config.toml
n_layer = 10
positions = "rope"
bias = "none"
init_std_o = 0.0
init_std_up = 0.0714
optimizer = "muon_variant"
lr_mult_o = 1.5
beta1 = 0.95
schedule = "cos"
steps = 9076
Each number is 128 + 24 x the weight over the matrix's rms, rounded and kept within 0 to 255. Layers, rows and columns count from 0. Numbers have three digits each.

# gate: layer 6 MLP gate, 256x96, rms 0.274, rows 4-59, columns 32-63
# up: layer 6 MLP up, 256x96, rms 0.299, rows 4-59, columns 32-63
# down: layer 6 MLP down (transposed), 256x96, rms 0.166, rows 4-59, columns 32-63
gate4:115143142127124130094136124115167175140103149120126157120123145129101106116121127128129117086135
up4:110113133116126114113148142140091205144117164111140110122117155127115108114105068158141134123129
down4:166080068163165169121121131124132127152123115171147128110129138152117127079101127174090121098142
gate5:150114081143153132085109166098116166145124143155165106112158142106124160164087127114149148174165
up5:126100116088152137135066137110139074111141162150124136125140171076095093135138127136102154143165
down5:103152109110143104132153188127122118127159132140119115188098134138110155139120139111099152091130
gate6:132136122138127172130098108158204078120110124126181118146164138127125131137185139137158111121109
up6:162129142107133063156104133130125128128114123141158116142087087109096122119137103113113166132117
down6:136099139135139134133145167124118154116118108128126166124125110139139105123139116069123149136154
gate7:115107123095131143120136119106130143123148162148142076113172106139166159133137122147115161131113
up7:142151150133124115147157134101107120124097117119133124115096156107103144120126159101131068101135
down7:104142120134117143118111178129152156124137163086154096120091141112140141125129125097106159113159
gate8:121117124125107103111094138118073101150098128092134132104091125174142085122133125092152095117118
up8:115118167130116098095121119129163092132137087164118127141120150097174116155115130105131122130095
down8:125146147138163105136138123165125119141111118158112139129062120154133087163139072126133161090083
gate9:104139108132119148080120184139133174079111129115130125119117117142132103157147095138162120083141
up9:141134121116122164141114130168134090093119127172131129172177096100140151129123060097148098114095
down9:105114089118124127100150184118144105116160112153151114159107145135129111110131138086137098127126
gate10:137106137171156086119101133118129101156101149119125132112105132134117131141135164117075120108157
up10:130107172082135119121126099116122141141111138133107125126149133120132147096116138134082119152115
down10:177151138125139142109140127090123137111151168130151110141149092143171099094164106153144125072123
gate11:078130137153171135123077115047138118196164075140168126087149112141149168137120137163192080153113
up11:175137102074099112178170130109177161144109105108141106139164142156108126125101161120105132069113
down11:101108156115184133121158185159146148079121110104118134107172091115113127153109073072099139166107
gate12:124142143135135147107149178127167102146129112140173111107143116128137083080144131127119126120101
up12:180085147185142150143174155130129099157119116127137131136177147135177116149107124128185127125104
down12:084153129101101117144110182104117104129135107152176084139107126121110116100139117144112148135130
gate13:089153125124089124124143126116149117193159068111132114129145118102161138138153128132129126116141
up13:163131163148111130095132123141105149122131120084118113107120138167084115132163130083105125111100
down13:117133177104125124124108124177101135121110172150151155121144099144141151130084159097137139154147
gate14:131151096090120124126074116111151137128138143117158128131162127131109129119145137130149164097151
up14:088123141145116110121159136140139117129112113148093160162122123138109122136121091175126136144122
down14:108078146121121117135114107101120111106107100109125134148134120110116128155150124145131169134105
gate15:103121120126121132145111099161116136123116125147150144134113099144108108126176123124148144115114
up15:120140094105107136101153109183146130119124155135140121150112170139125073116138101127159129147138
down15:165127136128141134157123138108109119118117107141132154128114130137110161109134167135123132106118
gate16:101114139116140162148118114125167128122132124074136117131105112113134149116122088134136125126152
up16:169093127139123136131143107098112108105126098133133153117123122086133114176120108119121112123156
down16:098104128155147137134094106118095108149151130139177102148103118133173120139153138140110126134129
gate17:126129125117121109124136093138122089108170164110130099106130127105134128145108110100156138102186
up17:114117164129123135122099104146167092090155107126103172137154161119134160175139145108154153169138
down17:100188135119120112090132116149150140142117109140108122103134106151109114117145140131126148105098
gate18:115125146128136195132119093122147131120124162072122142129130125147141173124126136127110089139130
up18:119112111161145159139104116154105122113084103114138185106142139140152127107119144132110108140143
down18:135158113130109110088084189090141146138102165166168105100122140167128143150122151149138142127098
gate19:128102119138122090087153125150152167127119100121159143131126101108125142090127122151152104138135
up19:110139113104131109148083141092150155133114107132094105110141104150104098132087084108125147149111
down19:127113114164189112153146101098107110161189103172153114129149108154070144143143116163152121128137
gate20:114156140123123094105096129154153128147084113176079100105099089133126156081113096152058111109141
up20:121155136129112110146131149140129142173122097141122183110145138100132073118146104176089085119170
down20:141165105140096110151133133133160127126137118096071173138157120133109137114094176112110107127144
gate21:086057104132124122122142127125081133173134144172149146128140126161115104137127110089136147194124
up21:126108139123121105147141125102072120116138117093159117137125132121156139153126131094148125154120
down21:083149111116127159116146135115123122136114090175098114135140148093143135141079106093109141170138
gate22:086144111119121134081167125127172105124122080128134147073094101130129099096130056104140127127114
up22:072162128125139168133155128109157116138121171129118133178149171090155147115104189145169106128114
down22:063116050144123105148114155089157107136147150169089134152099122077118134099106202080138112152127
gate23:149117109131090125083143118113155131146170176140172103094127137136129107131129159116133124130112
up23:171133134112137076142148145093144138126127118122118142146116121103086078114060094123141136149175
down23:109157127147119166146090174151158121138124160176120147151133123140140140140139163155122124099139
gate24:128149122138156131082112076134129102141173147100109153179165146094112158141134134150124148134118
up24:120127116126119141107126112135131125142157133143118123095139133154135119117172174157123130154119
down24:145108114107134119094122127125144123119125106100119104147108129136106098149129099127123099151154
gate25:135123169110071131177132171155163157105175125118096124103099132127142169126156113084125101122104
up25:126125103126101147123110141116145137115119113188136126104103138103116163154177163072123151149126
down25:120135106121140107137156115108120119161164133118132131184164111155102063116112121123119115154149
gate26:064140131096121094140108136115120149193129106104106132110122140171127130113188102130115131147127
up26:072151142091116141169105099121133073111138126101165124154139103123123141125161116133105145125106
down26:129144147089112118153104139113137156175129170104142072151071135133119096130103129147143109120162
gate27:108160184116174129168129140140164098117091162090122129144134153125126102116129154092102148074139
up27:105143179171125134139121133105128116144122097109159156132131112111119133151109143120152146153122
down27:133071130147137182152148132121155118120124152098109148100113115152153141140166192091117133142139
gate28:130120109091141143120120128137141094146113136122126108129143092153117199124090087142135133119146
up28:104144132150128145130130118106107126111146115181129105144158126133111189157128109142104135070140
down28:140152113107066107131146138125127149124116161085129120132102126161164120108154135106112149139144
gate29:153087131062148161088149141146160142109132150158112076120140152136107129107098139131118135141102
up29:121111163137131128185156115164106165107125123142100166106133136109121113112107116112143140119146
down29:182144117117150127135114145130127176147106143120117104137149134178130128120137163146090100148154
gate30:109140185120107145175124100114143100118120103102107151105114129151126148107148102105146113099099
up30:131069079145157113127114169131134149108079160108137118118145159093122124134066153107168158137165
down30:137117080121139145099126151091052138141190122102117161124142152112140107133151174166084092115098
gate31:126111137138112152126137098106150171123136120110111120147097123124163198130112109130142155100103
up31:102113152123100161124141107096099154158127074116117107150109166187160148101148114125156119107106
down31:112155125126125130110150119131130143094192102104136134151115106133112133114085150100128163087128
gate32:097112116097080108073120110125117116104178151116141098135118147122093118184129158136140142120125
up32:054151094095106135096133113148141100088109107124115113140169147085143115151157138109100128153144
down32:091116167068155110135158111141096121149152136126142097106094108124139127161161127139104112173097
gate33:080096109114162139112168130126101138119149119084166101148124169114131127128138113144121117098133
up33:135151136131092134150153118089146125134167122133109144131147116103166111107118147106105094096141
down33:176124132152136176128105084170122113155107116117116124156104132158126127101130112109108129136161
gate34:125098122121117080114087154156120110115183121116090110156158176143102152136151151145139089159129
up34:149127111121122113155153119114098116112095171091147110138151134143150115092144144166123140144106
down34:170142119133146094102112143128116157143152095107134121133121138103080149149177149130109129123115
gate35:157127116125157085125130128146118090117128123160154113145152142142138129123167143109123132165108
up35:090098132107143099109155108127172147135118110127131151136110183141130114100121107156154119137117
down35:148130147141136121144101152132133112132139147146131114140167106137133136165139156096142128114132
gate36:126118110184153127102143133096108128170123196106157102090123122125142096118120119121191131134112
up36:136127110190162091120129106104120152155135199095109163107101148124126114098104114132165135077118
down36:132123146105170158149156116137168085116118088154147109110159102086115143152105123129138142163132
gate37:138154122188146119151075112099166109120145091052146120132141140107117114140151124105123122123126
up37:145122129166115102167143163131144135113147144087115104131163154114125084087156093136148121106137
down37:155127130126155174163135102108109120126132131139147135122121151182140142154149123120154121120102
gate38:116150122172135138118113123112128127121132105149174123120139108103117093162140133115089149139166
up38:134147157117096118138138111158134147098117155158112114169157095111130178108142120152117155134083
down38:131159145147126093168143105127153137130123126083106144121162143110102128081139103091138168119093
gate39:160098153121134114121099149123128113123131144139123116146107108113131125112141121096132144162154
up39:173123132145146140139155128136119159112114123104127124132157141100134175105102120115111091104156
down39:110140131094116128132126081126144140116114136120119109133113103147137084164146116084127157127108
gate40:149146123135162096114152113151166118150150133138185117126122096127136152148132134155103112159135
up40:118091115136129171093109126127084126145153112135192157105128126135166160168110135151165139136107
down40:161160145126162121143102079113132109138093141103111129113135115146144082120128131172117120143138
gate41:143137123100134140149117129093127147123125162134137109124132101118119106145135108165136146107169
up41:145148165142109168118095132114136090151153090119147130155106128100125150108148116100144132115119
down41:097134124110105105134113141147129141120104146114117172144148139116161145131093106127142122129111
gate42:149167147147145162147088117116158108085125139154106110103169144133137172119147114069147158145150
up42:121092132072115118122170135138126131124131121137164165111118118153121110134075127126099129127124
down42:103159138137107115118088123110136133105116151126144082117126143145118186141134149162155160083145
gate43:159134110118114113152161077114123105149090104130105099116123117127097137118119155110188107124122
up43:143145137129101149169121099140129122100087112101110171115141100099138152117123117147120159116140
down43:090132167155144106138105146123134197172171126143133115123140127132167130151156118144102118134157
gate44:150147094147120119151131136104110141167136132138133113116140089118114145143116124092147143161131
up44:106137104158178141134130141104107101102143129132106164124144149105144113104092120117190112163116
down44:130106116136131132171117122101132146182113164096160088134111124117104177123096090118127150128145
gate45:130114154158121128136103126118147095118126107156111098116090140123137145116106147140147129147160
up45:112134107179103138129123152164167155132125099144155118112177148136121124160170115126135132149109
down45:155129097129117090121115159121147137147108163099169135125111190154115143119071120178092108096133
gate46:097132093154103155107150145158116103168147110100168064139131110106204135092146132127134132159111
up46:191123134156116096129089143134145122125124107145138138098148133062134111126141171118121115163156
down46:147138123148123138144133094144124132132134137108117149113124131154113110153137120120101126127132
gate47:136148130132089142153129117139134126116166168058144119133125163129179110113134179154155127135141
up47:098148126174130112135162096111138127158174126116082120154138136062130126153101111093081126118140
down47:158095123137136190108119124095150123094127167131131140083153129138120109098113087168126136109147
gate48:140131097155112115149111113137107148130125133136140100123172185139161118168106151122137124107124
up48:118163143113125131080135132143161132176174117118133106089112130148106118169110126125110115106175
down48:145169118152135136115139077125107115158124170190163090095155131079114134138099151150128152129097
gate49:121130125108113138078112142121151127090123101127106130151133129118132142124097131128150110100146
up49:151151138136102134133131132155102134112151128161126118104151101134139130158099083121159127115090
down49:121118133108143130136173130097131154105131132111111125166139137094108146126111169133122126126119
gate50:101104126115097093119146120142115120084177185177146124132126129150120128143152146126110167134150
up50:096160119136149154098136122131150133122098137104121153106115099119112137142100144135167123141131
down50:163108160152114110120108140114102129109152171184128135089149140101133130140150137090144121108136
gate51:120146137181122099146139096112151119128114159157169131126105074134125085114145114159120145150105
up51:110135122119118116120074198125143111128117124124119118116157125139166140164141126122110101156143
down51:150121118123139127103127083093082115124100137132112148164110133110158120110171136101131127164186
gate52:139088122160127123105100067133154137130155138167146128156120146124130158124117135135115136175092
up52:159108102140135119114154058112149134160150143146126125178138111133159153118148098120127088155127
down52:156152143120102109152118113110134131133110128140101132150082131116133097113152120141126105142128
gate53:117121172158138166103128124150146107160123144112148120114162153133139152091134139128130126128133
up53:091147116133119137154126127126089113110104160140113106119125127120125158162119103148115103134162
down53:146153161147136139110133133139154132146136102104151157155139122117127116116133172125131125121139
gate54:113096117150129128132171115083110093102114123111130098115136133152098114119115140083130111084165
up54:108119111091080131130145136091105162158167115115148160127115130168116140161114102097143131159116
down54:135171134100111151114136090134117143160106091085111133088120165113157109119105115049131115164127
gate55:141107099118146113108138126103143137167147148107142121122098180161178102100100155153121134148139
up55:074140142091120140116128160135117137132089105153097107145107099163103133080156097175108138095143
down55:136102145146136137125121121133121119133131166111152109111106143094150197169104144121084152129101
gate56:131125106169127131129139171130126128103127112137158156143105107106127109169102091150125107114112
up56:104154143110138126123102063121126138135135136107089104124138135117151147075130140132127123134127
down56:135123110164100136111145185123126114130112115143161150143097125124130115155106104118134111090112
gate57:118148109116124130117135153119098129125135223089127142110090125162149154157136106136179174139147
up57:133141142101086156129119157129120128132131102105105113090117119160116148094147112111136196148113
down57:135126101105095151117122166128127143124171133128146101143123118131137125135114158129124111133143
gate58:169138133161177131102122128132096113134101148121172118119154122142149112136132112140116110078153
up58:156076125142139100121107110127131093132142121104129109122143119127158134115090131104136136136140
down58:148149096173097131159118128137119116159151176147135110139146139124132157135138153141117168111125
gate59:121094132135133117129159144079142214116107172108147095110160144142140135166157075129079173170136
up59:138078131155084097154212170164121185089086162119150088185136100134113113145196079094037146211124
down59:054130086115102103126153148111139129111162146127111101156103116133138126150121120181142115141125